python train.py --hidden_size=128 --norm="rmsnorm" --norm_place="pre" --rope_fraction=1.0 --init="normal" --optimizer="soap_variant" --lr_head=0.00858 --warmup_steps=200 --decay_shape="cos" --max_seq_len=256 --doc_mask=true
Each number is 500 + 50 x the weight over its row's rms, rounded and kept within 0 to 999. Layers, rows and columns count from 0. Numbers have three digits each. The size before them is the row's rms in percent of the matrix's.

# o: layer 6 attention output (transposed), 128x128, rms 0.0715, rows 39-63,103-127, columns 0-63
# v: layer 6 attention value, 64x128, rms 0.0585, rows 40-63, columns 0-63
# gate: layer 6 MLP gate, 384x128, rms 0.0828, rows 0-41, columns 0-63
# up: layer 6 MLP up, 384x128, rms 0.0827, rows 0-41, columns 0-63
# down: layer 6 MLP down (transposed), 384x128, rms 0.0825, rows 0-41, columns 0-63
o39 098:474459384478529488475501516484579387536583532475498547513475581577492528446411424508495478540502489512575389498523489549511548369460490553520529533476506493533453366587488441496553552503555538
o103 097:590524404573491451566487494499480548498481476514510426508513497495585519483546582525509428459439484426472545465472499514367396629543509468508555497552444490469471528394526458487442442496490547
v40 108:556445521477450515546548445440482547527577519541498439502571489365559525443504520440498463601541539435598574498417507462435550456554451550486536455489531478439524582442500489506445487620585468
o40 107:501459487460426450499551492508480535513504488533443440603466504482486605482483499574494350428593509463418473533505436480523511546488450516430595490442499481546517505573520453439535644556549485
o104 099:456545497529507552499490473409564457506501528468462605469462512499396421531506557505556605498465472474537517450515490504547615470535436530521463585514515561424464527481508550499591482559535534
v41 111:494497485557410581476497469564514488563496506448560528536479517450476469497461537539550496451450469578554408434535508628476550442427425516605505496547544503529448526519540519491463493578543511
o41 109:434512567463472429493536521504470586447430429447474496495468514566471487339504564448479541564420503502461437520447512404494507560483515462430455483537516437489615525420549518473572540440471512
o105 098:573447444586568514500447465486481464490536517502452489531498518413450538526517428524559488481509490559535546495443512466638552520474515394526511443384493605488413438615488461547487467500487560
v42 092:373538500520570365494534468474490450446501494584512505579507497505400438498429445442489462564465486471514500510372529578495562564507521540502439484328494480492559515562473439483498490400487487
o42 100:517470624580503519485518473437553417500517534434546501530537434497468521524490440518486431499462424497479486434590443591429569601500510532578432459504510480533397605527432518488413492475534456
o106 096:450519353497450504540508523517454488497538453561487533460417563501563444497591438458531529475536551385506526561542461528483483492519383448409625426485464493451522516440597495493555529576419502
v43 093:549534468563556511506563497504474491520468593463538581459528492464527535428486478505541566524457459528454589487470580449427483408428488557475452457494536592531487456414500466468493514552534450
o43 097:526449406484530431487497494524489542556523535496490513636539501407480602558531573540574506434498539534490569506486471555552597437524476501572588595480409592456522471424414529383547481517524604
o107 097:395553503577522446446538529472556522573517433456472517472469513503406457435519509526476539479492544544531492613465518449488430489500518419433465427395620438536487529584620514507565548523526489
v44 100:576555502566514484487438495589478455580510419527434522563382441592481481471445511549527414432531485544522592576514401509525532564548465448430461505593488469566514443442556427502454442547449532
o44 096:508606484520504445567508456534468587616573463455492483494509511492609492444547522474500551495510516507540480564453606482385450452488496526501570437602579460520542537445542550544505585446493487
o108 101:436558485582453547469433476537494566484527448487437521457417460443444455524544454457460466473419506506501556472542407471591518372530487485488532513483550511466389481555466428497556518478463501
v45 095:439458534427474512541466494491460398485482554524402460502494409473507476450510512523527552560484490498540536439456520458535421488475516558503460480426415512468498544584561575443502455402523508
o45 102:544453569536488490434540594552416431370501522441468535567552480489526523520516509508519509492481479533462599423480460646464518571463541462493442499476521524489430516531559479600517491505495549
o109 089:517559523474570474513443438481492587512449494513492473440492428474530512399467578456467435432508465532527409530543500432497567418451546571477521527526458546532484509529515501509522499528503502
v46 105:447517440416514475579561508535579535447488492531493557561548432477480518479488527520535453523500509470554545458456602394477505511559544511479494533446543458423560422614411516494437443527502531
o46 094:411451541467545534476498476513487460449489561490416584488495476485453535532490512571471547522526449426498486465541491470619538570495458512456469385465577520533500612615474451504456540457525543
o110 103:522572493534482414506600587491570571600400438527462489527425535451532462458380516521485539451471481506418479446439543479379475479515550479525466505575471499509514477408470446464534536486492435
v47 094:459570490566493547552533516418501559421505436525496556522454482511392535479553593557476480500474470513571514502477438556530508515447560422439472434452415551602557510642508478486526470457464494
o47 090:460515593524551472596486571545586486538489533450485548527475504466551439437465530458570510443452455458517510456509490542560466486540562558504459480455486461466419427538430570536413498405533497
o111 102:481570416449452582488573445439429410540485490403424423465447507478525553579500430482429466526432561511514437535521439466465432520419449516502510513576535501415492549498520542527574488553530432
v48 104:533493469524471537558604541460550482505584536493526568552454460529456478561583523502443381440391499522579525603513472460544583425539427464451494434538499514545521533475555458563531506511507542
o48 104:583497472498480483489484438481540637470498461597492567497544466575529533503420534488456517458484580459516544457415486507473499474447513539474483554508485546484435568485496551433616550485437444
o112 094:471567487564479466494402515458447494444570551580423500511384517495520518509544506490477490485426470499364374533431538415450519505513493543430495452442435412448445426533474516490447454569476482
v49 110:541460400462412429383520506532441544477657503550516501580466437490521481513534525508507496493573525542439606514462472463552491546507514564470492513475493565469397555506557565428470557531460438
o49 104:491495494585542449500449549532435528490579461525446509421464599510532530570563440474518489414483415510492556547477417559471482496513504492568437513490518519566433595536561572461493409453429375
o113 112:544509448446518559514543428403547491516445499497455520491502415457485473544459606565440500594565536439473450508591508453489552447475539572528481409505386472493492451470588435543543507562506596
v50 105:547459475455650483532559446439473520442479468492605466544576533517489561470435470457547490506452514476514537465433546479498505554506503581547476557501557489533457472529613620474385498489448509
o50 097:421539538514482563538413458452463455599524387572459454523533533538428579499542581517516510463590503513439495516500438535429492500533418531432444455536485559531472537488478479554447549514416489
o114 107:522569527439455469550522476581524534459499506375483577498488526480633522492428539581494465623459520479554546434506624529539431498493575442415564507443456446479513460500460444593575442463477497
v51 108:563468537584464482494450399499569538551479516523448528508521511481442523430551529466586450518496473529538478453461481464538634458426498492526505549530482497546517532574500516565566478526468489
o51 106:567420480485511549558500469438557503464544499493394494537433458469429452476492490568511461499361486496543519467593456499521380510458483435454471504471496490445456541479541542458469415543481500
o115 096:477597663564528503502411508511523470540482516525589545497538514511498511505486505448481555496538457547505504495414500490493600598574570528484520510456538425477554518501440456571514567550448505
v52 087:556514481481550515491430513452472465571529514504552463554566442474485517528352532494456506521522462521453490551401536495503428471519530468515492511442470549542503535488480616531498498487414542
o52 091:515574579484468522497583513520475428407472493478514415435490501529655487460601470531568486472509532496601527521474369605563545623525502537544496542549504588471519469466459454582530501489426496
o116 093:466412492534560400452381487532479521512513548552445547517528452493474522471498516492495513465452544508372471474533581564415478354462505424482570450513508424542499530456474503432535553516443560
v53 088:464449553442494530545564490557510475440510580529524473573480591625462555530457523456478493522455485505515530531522510530521564481598398457498523455576504456401487422537428527492423531476511536
o53 097:557523401557586487465453515587484467495466503509506497480529477453523488617576410543530433471508491463504479486396498511506477487484413577420534452475540506535548492420597445441580474493471541
o117 099:461455500453520489535508528511439505439503544462570539483506544556497473458556487519491534526534523501404551536615533552407502579535405396540473588517455534419464507560415566529425490479530424
v54 108:422451518515539478509508529462496568536535572407559576366406453394468512468550545497463454537456454373579437510442560609458486562537535490564588506503518540548471498528543468407503433544522534
o54 111:599511406455478508505505486525382422510528492613460545527506566534551496481544523519433466502536500567529417446583469527453548504467559443409496478603516467538510508410421538604451423546562543
o118 093:430392556465607492551444587445496439459530515438582509490486516461373520544486453481486434485569530578457483522474439437547497511559521476482507603471560499520508460585558494527508465502493462
v55 089:480566565593550576546521500466465450507469522555487468550552508452440496480531436510381424472489441486528497616581570506495489419568472586587459528513446455478486524508521528460478526408455537
o55 093:497575543461454501515461479545452498479403589471480448514468514495583499410531503516500565473543484513391588437527460567514485582473505459499478520451611636506560520522533522519515551453431577
o119 103:460431515508567430540591502482544443421596503424519521486476443499506463541486451526506470505494474435523467521493489391522609486601474494451537489576471431462403510528421524460441480481501430
v56 089:469441433512499547479540498523467473504375448481541501543497506442528495422539500489552507435529497437488527516476523580452431572484391495577471429465498421531428476488538444451509536559583483
o56 094:408401488457478429570532520522534521578590405579467565526572538468519513495489491452521497451537563474521524507537568477447518534452516537592499557504487530505404464521544564586443522471518523
o120 095:574528567523513526484483428464381561454521634406482518484510467525453531536548480561511507571557494569485440473504408493522458405480430439458498402438538516436540510571400469501518440560540453
v57 101:592460447569552489453449515487500540496519480488451468431593475523557521517476440548497518511400466434548522563503451620534532411466476539440462552475491531456524535491506481495526516604524484
o57 104:499585468536591444540410546478581465491457497351493546501430500586478510568519560481572475524436532511485508484502527548491513456480489561548514541507558399444424523430470504494531492520575475
o121 095:502512506453489564499533480474493605484585487473445511541494525494433436483513504529456567497630466495557447406469470433451441569534480483455547528445528547568584522551593529435464466468458580
v58 107:431424483430562493462545429444608435546626550545513522530513474493409490493517532539445457481462500463568389523510444553587487526578511489559504559476473558498503530494535477437554508398473512
o58 115:507499487479515537505525450512519477515505493613467513545567482467524465540449488485459477436665585539520475455570455476492442562490550516511403585460546531545502477506487547556508428469511462
o122 100:401557554500518556537492552462515507480467520501543472443469547536433528496569496495483542555426480449444482578460588536486540533604438528471466443521468448470444532468527537486507525562512515
v59 110:525565437458522461497471546453464563514442503455527452428480496605450600584503536545546500531563620513399536481491473515590512513500466559494581437497489492441508495543462529491483536515511505
o59 098:543477416482507508585525508482500554625495476423465519488382524445522483556534549580481469528585515491511474435450473516427525354436513485492532567508427514531352556517487449511532352513536540
o123 111:519539545540473515458556494551477445509478372492523473530619516533553517467481544382442458470376457436396496550605527481538483557505538452517459474496446480532507440442403593537520581525446420
v60 101:547496590473434527543438614442457539448521469496449556430369609458535489547441496424524546452495479544509480509573537579479479540541515491559545556490426552579586461385483543506533551471535518
o60 100:465492491455536442484424430495465600465538589419584485498471464488463396578497499551496342602561497518498460534491541518488511414543565516482498571451471455483560458468471520557480411496481512
o124 100:459391396503490584541528539484516469453498484576505558498584459529483500465364502506482531438544495615442525371518530525499476513526452522495523436452480548491472451564451435465550557532459564
v61 103:538652444538515558573532519427546504513443547517494481494442492506574450540524523448503617423511398460539486431552564456481537510601531541452458591532531457449505494562611602581470474497562442
o61 094:437615600526591485500503478492444604443488524516454494463474545562435489502559511473508507475458536447496472502445495457559409552481484595444553520495448570474459518537442475508483534412456533
o125 105:502481526464440478524562389540523419527432456512513521556501478539468591490487555538535475544536451463512599432495521478351528559495549530517597560537562408485605483466487489501551557506470462
v62 091:635468437449457438506522568514530447516534572501434486474456585535532471489460536528522512360545495522497460419528491504469475509405424450499529554556495464531514505373478462561529552499512536
o62 094:406499453520562511440447486435473467403497489518524556537507494493430492569422470444503479431392526498506389548550525478514491483515501530555435487438460513444547556471538580456505564510505437
o126 097:598463577490506552546572497543521477503538474443573526474547436562587514434518561507488513502549503444462569441465550491480520559484479488541541483542496446496391352466486439515552404517506489
v63 098:562494429608443584559421514536554481440570522453565472560470574421494489547455440444538456510528490575393417589519546545441431521477467461513440493465440539509428466554506518541458400461505479
o63 103:508534592531485463510434495449407434524596518483408485489462467460525517473492473488454602530460361564507510511478533475454492496523468542561529643451516447452503517490492521422505449446523380
o127 094:536518473411515470495576508559445647474447529456535459538570561461399475455522542508562423435475602473495555530538455602462481466413533430521563437538451535476476515571451473555510516525457616
gate0 091:448490571514567486514500461442465461509504620533458437483525499490508446552524478510487600435487469454502427520458531480580492577489462498528488431559387595426623497524545548535490506417398433
up0 107:509565520539556466459549471472457537446524462524496538497461410498513483416472586523430465537435490439484496401464622550559532564448505507430485515540483408559552434424521466426483539531497438
down0 104:457521416543563515485516525412434422396529475565463563542480462472507515483495498546457526524430461477537558480445531476514561426363507551533411470522468453563523438442481418515485515507493508
gate1 101:445567527552489545462565443542466529461414620467432533480465506519538565530480577543531513521479458601458552550538451527516515532560539493553450499443572458457595506486514478472550525531528569
up1 098:431502536458483520590539546463437477441397533478503538488436449527471422462440491527521600560486520412500552508584429564554575515554556515478546446534439566505413459510593498477566570481560561
down1 100:429451480505551483539408491491469488459522467507514485420538555461517446528518485530515568592520485442420579492395523420416457552484352447533492531496590554436498501520462457492427440583531449
gate2 107:539534544515589603545494556489532518528499535434630429545575521502448459575452553530481470589490419463499468430471523507507482536471508536499548433517512471527412511505430428522475464479521517
up2 102:597501530582630433500492558512466512527555486481492475570585495474506526478527564559370521484487461525410479533508494551553500424539490471592508531442500460628397580440469468474492491540508513
down2 108:529512384503531469553444498528536486483519476453549455463475516511479540507493501523515548582527549484531540613503523491534452570513599526443530379487554537575422497507555506539522512498517534
gate3 103:551532509480458500419481477430433525546511543407498484452539582485487568545508418469530561443587565576495526556496478489547485405458560470499448427536518477484534544492463459587544435459467449
up3 104:466502526440528548508401412450524472485547459482468484518590522568457538527580457431409446435479600534516465382506497430497467534537472568544555546509424470511543525539469505486545560476539515
down3 108:554562441496514515550455466429468540518500570591438479443516533497494448450496431475563584483532482511551512552452599514467364396453468593556521537512576487511525494463437428497547530462492575
gate4 093:468465526503583505509376467434468525512522535539438506536409607484485455492499498514548512508411498581462602517475488460547456512532552497398488428433591471554570479599476496494457583473459446
up4 093:600596481461537463532530535500541471534492440500579572572426498533498490507421490493446539497499486510501417524525487521445591531476496567516431599532414540500472540445495479566486355469571495
down4 101:468566592541532506479386498445392531497414433509476450593499472461461493457428488467419482399437471478531478582601435463532507547490521495500642620549561408468534499512482465582557426547473487
gate5 098:450513526382488469440468481577443576466505442546470499522449568569483548510520546497558585561541527524564526535543477579560499599508448474519463494551471482531565502498481438527528498498512468
up5 102:552443544478583452518442508487524491580485502503497521446514447498501433445444518551439423491434467469529371536505638456497517416479510492501479514440435621475528485516551553581483499505501525
down5 094:545518515590393476516540529452444453524520491549477561553476616534506517527520588457458543493549526510537533554442436515501478573576482498591539489530519443469474573509414517354544404425548454
gate6 101:572492496522512497489476497535383491483547540467463491526520547574336514511442454532490397430589557447543435545506414499503486487542584467539507511519525507525494485501520436546451524586487462
up6 106:513359508559490542516514515492427499442513495533504413536502519503389475565426565438421452500515523465393535506525468428540508444479546487505512486521568568509552598534463528569396445530475571
down6 110:472431496514597471496614468419403487509523483495515418414497496512430525473501436460451453443488475457433505465499536489523461476442528470423529501512597473550529565554450480519483495538532506
gate7 098:627479504524499460513478489542629486407515545514499513443480467500556560426573315485543524460488417518432514512527544460485588591595519582435453459512519605460483535529463430496529522500480438
up7 096:467435534483461412505525572633473384404580534598458502520555531469521461535484525517519440520455473534581463434482426505511506456492477456536521519492453553539489485442426469508534488493514410
down7 096:564431463436507581456447559502586522519475550519538517411543537521522516519531457352482577504514449596408564538458548391521496514558597609461439526481546440401450539472511538446567496452483397
gate8 101:595470556477481503496471466409418409462461506427534571537465516434527489467401425494600584480512470488437421506519553492500496474431471515449606453448496517544541542531552435544450525552623527
up8 102:495379527415452418475503465518412469455487539518633403498533530512411540452491546484529579524502442531510430511434524479484576475556541564459431529428578527503598451605567372522484450507523508
down8 100:474464499544478507505418457494513504429437525601529523497472520439411569564465604506551475482535528560437568571548575539516507393567431413597582453485518443448534408572488530494449545456435542
gate9 091:414452546472495495513549439544455516518506504557523542542517538459497472519459541491545456487483527423529492527402536499551443485587510483519501622439557586431466564469557422540467595394500539
up9 093:475548525445541411440446482481514576613471530473465556576509483488425519527511503597413550481604437480447524491417524512534477573491518628531498559475540505510466494488554562487461535546542645
down9 096:462480458636498590434460509470495531577469400484511512555506579460472478429470512468557519568449598511439429466494549467554442505499469393515446499436567521450536541605497428474540497508415391
gate10 109:474514450480486406490447562469522487528536519441450442559617541507458551539434584500485424474467544440523445519500587428502447509450472576470465558462432586511414601540493445584446457577439433
up10 103:437558539416380552486632432468488508474519532497491478513461493441610510448497438526449489517526530464571533496578434574496521468532574396486497462527511529504529426554451556624530593484551578
down10 100:542452534531528385534475592495552462471478480386572487528539498562473496576548529434466485438499496539459468436461490509510524567572499560483478526519604540530432467475594417488588529481551548
gate11 098:475441473523490481545509516471489431532492536493525511482488502557438495460462447519536516510507505637489444536580552440460517481507509464452426552502486516587540445400462504474502446460441556
up11 099:544459554475570473451515455496370523484503400595534598470505452489528518472551521513416506558511593584450494494531550436489619482518499498503551470490476577466510526540563458481422523520484436
down11 101:372567485518430502508603487449520507457560494553475470505460476659551529480560478470546559559483421427507581469479551477485556425530385488487587496420542481499474480507526430467477430535525484
gate12 104:442552503557465401490501471573539506563542486504467490448502486568578473407543581488608571517525449459526506427519550475468535574448447454483489519461443546447478535467520506533519485504392496
up12 099:519574504474589597522487420395562563506472490611503493447488433507519462536528498464592550535409464547433495586503493431471480472519473473518506508602556512411543471467524498450459521413477572
down12 099:523519459440623535485427482420485487562530498538564519462485463446517425480479490476530537588508419499414465478514409452506469459482373509482532493533444615482484519494479539486503402489549505
gate13 091:585527530570470433460466502451549418458454534494424498460581528487469575519515433579441512518670581579479448465414523591551448508516457420556550475553475558513498464440536501478576441546476559
up13 090:469471499489484518528437542488442460508550483606506596511421491593475537467524436529481561514417426505524507534550523540539594435584479596435500485526493478487566573523503495460444571495550511
down13 098:506483429579462498497504487578442476533601552523530572442477422508475416459554442562452516514310434562459475572532461503527564478478482498489420478472499497558469550457535455477528590487551501
gate14 106:511439519600436442535537534530540491424434506520473474446485467579407463548498470567514579433401471503444493540506504484497444527511410665445552463563468617574436444441411509554445464509517500
up14 103:555538458511465522507434479402487498516518582570415475568565520443581576415473533466531528509495457419497413414473474532451492457453418457489434511435507501570565634496531454530388500558373553
down14 105:531533498520422564507520447527480512455492547494389421474579469498498509499493456532489529477435454480541462539500459542444490487423455593414477518474568598575510495530610399520431505580393411
gate15 099:439457518508587554569481599581554521507522499429479551513466512514468563521410473522492476478596500565586617515477512594551491425434516482552501506452505473640488476538501569425540564473453562
up15 090:501501546481602577608500550610440533494377497494518512484578451518538466572502490538452530488548576553508383414580515509496475471441582471531464476473479586542506521512488518512486422422479479
down15 096:494480503459454493482510441454433460498497555452484550505539505424531513473541583567556485467398580516596508526556544507474488513510438529523562476556479472388525521508472523557518464484448388
gate16 097:526467557550479514493452495503463529516445552494480580467424361515480486539538569552500416531483525470504468499498515508509526504567576460614497524461547438467483562614544498446451445553508583
up16 094:461516486435408536550451540422533560402533486551488544539579502491547494549486474482442478572546528567453475473451521421545463494427440447422500479493504529497464475546498439511609550502508411
down16 093:512518522485389453581484497515626530521489484550488513557387522492486493496582533483434494484507537368551539506435497490469432440554507466534499547486502449443493452533458513528526438443524504
gate17 088:440378520472444605477496393468429515427450618532485494503525508427475454521452549598577495367528427515530536565551459469573500511484476505531530477484473548466467534408535536516456509447437445
up17 090:452514485490543500475585537371576544483558543471473413520529473458534608496529495485506570511499558476513440434562560515498510467462553409527584544589556482513429474437483547423577513492520548
down17 094:506573452604494507506512482471503388465513443551543540565579507481525447412503470434449530469477511526552429454415552515485482423619546446454503590478528433472517452516483525574403523491573538
gate18 113:462528446440454520506466455366568564434501486547527475555425544443498589548437610485465519497503519444488445447459500483550485461502430527526452464520469549575573533501452433515495502469540475
up18 105:580507549500482434490516469572483495430496499470470453528555477521475507462549504464516452455507536509553465538527481533473545483490520616553448490579518513426589526474451463514508436486612525
down18 095:560576463489453556491476495467580579553519504420536512590551495483511563519459476519537528506516526552459534469526586516514413501456558532497489451508548571558499573551530492393442497456469468
gate19 117:568539475484428489584475522548435506432469541431572497496560457572423563450499429470453508587531571415587565539508490510469475592490501513548448500473516504468412497555422485492600462496590473
up19 115:562510449549481545433500585592512506485488499460480539534471541493425543439563493502449478461438474434457433537475476510416448505484493493519491562503500417439524488514491569384584494459525474
down19 106:531506483578386507513498610546478509430553530561604502498493525509509514536481412536455465468567452493498551533647520532585497532554441429512441536518421553383511513468545489434480515527457512
gate20 093:437477446515483430449489573466441531567471469556406445524521486483543500460412502441515479433418467553504482519451600448427514475525498533462506543519465498434434549430509491533462475497569344
up20 095:447480548483516591490564484510470524495496514419554442520505470517607478587525599481584573471417547512467550472507571448467502451494437569559659516547447525534468465535452560532505502460534494
down20 096:625496529487527434542467428614506524503573520463412384472545533531501511443550409464461491440561468500415561436461474554550543510553514526463467439448494495517493549458539529556549528439565461
gate21 107:508440403493505487642495463407444477486432558477549478502520483508460573542567456519489493442499445462445512470574429572474530456443536484434488467433460546512506543570585487459519488482435487
up21 099:450483525496547480506525594525470444507485531469505505446518560500504468554398516526447515504516523511529485474440467461499478444544517465544519539549520456622410521416465461526442502505549478
down21 103:501556532605544479524484501416484481473392508500575439543472496531488492497579496570519477566488552519468493520479536489433568400496486478524522489485513500413590552526512462560596472488473460
gate22 104:438488457416513522539450524497524563499547566420503481541531525468523513512576480501574488483450443564497434426485532513423545402478474463522497623533526415383435373428530457543552457421423508
up22 102:613482448563480493463504409568511554447470579494520495486535463561510531427505504554581546510537505530593440562496445565465502454490589595477428461458408545464535420500521459529518399457639575
down22 106:479476455379593520528429486495503496515582433475521500491413514540451560469620498459505513534481485563495492541514620472443532550498478488593490604645470484518555499479459487461442407471422419
gate23 100:458474472479583527543464423396510564505546499570482430486507525508542487540519493517395523510489525482535507466555616467547411551514536437414516488527594509491479526399475469536496469453419566
up23 105:485440509478558473507597512551437517488462529478449489539530429577420496522591534547555516503516445561424472527443506468552400473485533471439618454446512513608473594474436435507381549478538525
down23 103:497550503494503429496491421468482498473527506501518404500511592470582556491427492524494474483465455548545526452551642501470519429472524416551439489517501548463476573463481477428531521441501459
gate24 097:523517488537463520559493508451510464461531470571470576523545554534554501533492452525420549496511508442505463456549533478470480532599461489410534584449497465554504541429535476439477563582639528
up24 096:429527585502522469481506453525517539533498542478344495417575450437542437418417535467505550517619470490513468444536446562465377456476448477440512531509483518591455522580468513519502508501504488
down24 100:497434509567570484464434579427522466559538459437456507535566518495546568538440541466469592476525564482501548479471487513410390551534512563415487478468574519550469472470500495488436518501430476
gate25 086:549494482401579534491547408486462504568512562448491476530462493469451507427440500494479461509546521495538574474472445438538469578496542475466538502573555459572548444418517472548601494533502600
up25 092:513554471543483493476435563478551507406523516629482436433509570433516481488492486598445522569444531601448460456486525515524589532484454464522476492614427522495550507432536431533423501486393489
down25 085:421468608448523514514477572446495469542638497542444497451569493454452504553477631518518547494523477444432488479412427561498428513512508434494479512547516481540421512475530510441532539485504460
gate26 102:459570511460447527484425441621465492524510470394495547562475555513517552551505481538523402477535546509537554508499496468447522540545543503534533585423485532478561581503483504569515614519495491
up26 079:470554450450488542485452473474420556569629438497543482462525570498453491528496515488537583374517373503482565489496466526547499446469544539594410461506436536480476574472485461568456590477410435
down26 090:544537372544531455557524503480538423493530602490436518430471510535460509486546567500496615484447545482455450449520548443543456444524554569502457489584491522552484523453483527471472476472508535
gate27 100:558525550434511532475490497496496533479527481559504512469548597505438415497532564566548460530459512521539551535541507605385470526452493467507515448453479506498553543477544561589516506663478576
up27 108:456506509449460551427435429441533532511548367534477391479549470423504530512503552503531504469488471546492455504464508394449454528574508525545398514543545493414480542476457458444457630532491498
down27 103:510514555505513472451494483469556403544440601565494547555454529455504530533476493496526533488582505497485500414561399621575534416407478443472557511535492403539511446458519455512540513443509507
gate28 106:546442422472492568358483521528507387483472443565548483470444485613430462486471473472326520486524503509511511546514536454576504513480502473485490532503569480570501450484560444538457482606539505
up28 101:496510505469418546517420483529591480465596502486526455448417430387505506541442406506475480453439535570479504487446544495528557518480522622534590524527565479546487538556486503454530540521454412
down28 102:462541511527510486553437424602441606523511531506531578575506531531524566531420448481514486509429398510623466451478531488529539445577507451545592553597424411514483431513481434508510443508439466
gate29 101:442475525562475541454430459493453537504517508465548474483549542508545506495579446495471479419532478473556447493420496530427560500441514540443475426545467485520567506504454507529515465435665446
up29 096:437599554484464547525468470466582481499585398446560443541546525479479487515433482496487558486439517545506544529511528433466573526519562505537465411425547527489463475540470454477513482463507478
down29 096:531447489476563441457460501528482457544500493522476426484459471487487429543419619533550534461505457538431474503479486402616508506502452473505531506523458507436498593492491563469571540524460505
gate30 103:506496525534597490542614557457495420469506570371504577436472441527552513579502515550470533505443477517521542501618487575536491587553470497512482508501520561419427607415502399472453539531555483
up30 097:492472546427465446514437576420502413483628611475470659575502564535515450508533444609444479519505536510462433537519528566509586564445496456489427500464515439512460546538505494489522486474470374
down30 100:435483551542456576545588583500434493399414458551622431467510464472537453480493472599593497511559583470556534489535382504451529519486558611567542520551483392557526547490530526518572407503568465
gate31 098:457604499534519498483452518518575502512425504509475520520494481556493467548457593516600414451521553563482452433467487329512450541559494466529532501453478514454529565431517519580458437493456533
up31 095:525605520549490479558501485533543526537392478419538578490558560427512560437549574496550490492445488375517519418434453426526517514548542554448566538451480465536555569505516486381505494431501497
down31 099:432428496500487540495494409515538509571570499479533460641555479480550549424571485427545495467569512534464478516515454591486451479460460496582494436521482501488451450556419596445563548538499501
gate32 094:479552496508527499469511525563538494426589486512535491516467505554453530516432409537483544413574458559498539485586502588522639439493554427492530439477554541451521513463510498486519422519436490
up32 098:495557505482520549505559549482532481546519492401373553525522552431524488605481618495529468455428533425469456524460533432540506587399456427593432536532501490405413439582508548489499543466503557
down32 099:498431477510509479557469454453463501474496453404432516475384461491542519399510523530578533522527480525619421480447515507524545545462383492536430538524523554467521450516574477463583505488480569
gate33 104:506501568432616491524582438456571410518425460501490550505545557474513498430509499562473507472605505509542553532557448535566519530568505492510512503464442422576499476456462532501551487562412458
up33 103:579383533515425483462583519512565497452496564559521472539503532522461472556562538473449470548477486592452424609474537510490543546634541552576471579581538481512513388490489454532497583543513509
down33 093:446498469517442511504528524468561565585403478507534510561484479439510540400544449461526510472460531403486448466542400510480509515516555467537525540512458625544514500528443441474515488474522489
gate34 098:480469485491481486519454489421531436412495547546455529475546431504574601507507476473458449482517618472548533557547478495566478523353458518544453572463525450519417548547483541556544499524534371
up34 101:475527515420606602550469469379528528499525514510477485506563573490515518452548524464513605548463486501502446545567424534598581555461459500518429563505514461524445551493493531531615486431519477
down34 099:508418425461494547554537557596538500533403554502545608494448494398511515563455499473568499483465508560534474484504476443499517393475551517415462410505613547480546511473533412527466513462433612
gate35 105:438542485460509581457492506524532603513489524544483461511478473509437460412500534522455568487526483521463508494599557454426460514500479463569545460485479378426535459478561490550516576623481502
up35 104:579542501445497576517467543393420501440571458484523461523465522478600494534506432530514553519408488540458473430535477537578562552530408505480552470431559552452490473529471463456355453522595511
down35 095:531547448513568557459443516521512495597532478528501453507428431526479536423529496475528457465486493521479494492482554529620502475540428404545489529508469546594491497519403485494473503520557506
gate36 091:539533487533435417594495421447574517521596544496565498592426576512501565404358444523629516488511529567506486537494518553536445523501509416497518506461461588540520565514520496382426386511515519
up36 088:506629414495509557467454432551401520488440605429457567517421513515545482450547536465519538526538540453504523474488390545550525545441539544541525516510477479552536559542500540463389481394570405
down36 095:471565499614440427495522566513462504492551607514557523593427518451466567487439480517586562496584434513572415536509368543507479479510463536559458506481481547471482481467545338491464378573450509
gate37 090:445481548441465623588427520527546569486479501540602491476448543515498388530484533497543447554527456516550494540384462520518464533576500555527500463517538576464504443458509579547516527459519517
up37 087:509529561529501624446456462547510504439493493536562454577495485451446473516561456469402415607504459497609454431485523444479524503577490512483472439521513568443539457425569541526522615530471562
down37 095:482503470509562503460494591423454449450545486454453422403477512496535489466557554515510529484528531486469398456638445491579446484429504512482482583429481484430476530517551432467523514487463517
gate38 100:505514526538505514473451513436484422573522533486448529510430559455418384571573597512574473542521495496560464542545477499490565400511620438506493484433527440501429487569451579396407567469531443
up38 109:542380562513471520474524533474488455469428541437503531529490502521532537488403493521463509528413417530497549523517485478502509435522583569449421432500503606593476455528471493513418416470603473
down38 100:510442459509515451513555550450541484538546551522424442557633448565533483497513450556496500490516411428488481554465458476507542439505558541573533531370535502534532451517524461569479505530385469
gate39 096:524482561524464480468565537517509467466460552499501472555443409561503442465533455527515565521415585487454558538493415537390501520517466475509399575661500548510448444550485483555416534467558544
up39 100:526547511418508459463525500465539496560551447505474568576448397524456470517539459522478443489482470469529427534486456513458500479523504439537529562516471554457447533560430455466505483462554440
down39 103:505529515543493503561519561504417506596547544427441550576414455559494474554553434524378427431437538569456512518416511481556480447483515498594550608571431524516516554510507476476424543485547453
gate40 100:548495518502423470601447541515463582507488546494538441511430582474536570653499502586436484536603520579531538547424532569534499482538520405405548558481509493474597554476544503472493414516509549
up40 100:507476617530475494535570503602453479572488513522477438518470429487480468556476533463542442510494481466509415589464572557414432464458503451561503475492470541482500604469517482586491368484469614
down40 101:509456548580455447513472498592476515439537514477535451624495511518492497509483589537521463468480504510478443586475472470573508491473499405503439452512471458452538539536396575467444383484480454
gate41 095:473609531612458509536501429486514540423475491545584503586491503457477515541570393443469511425491535468581421578415524469481442494482474442511535359478462633481493540557534451526609582489519470
up41 101:533426508461487523561533488506505512530427514521481552372496545464484468510478553562544482477483524501437561495484546469517632566503514529516458612500495421508543578603448590428388515550473510
down41 101:496427525447411461518464518603521523413484518517470463546550502450383512500477418495475467483493463568476409479506545475491483494554476623461433545519463543474499545512392597518457518479449495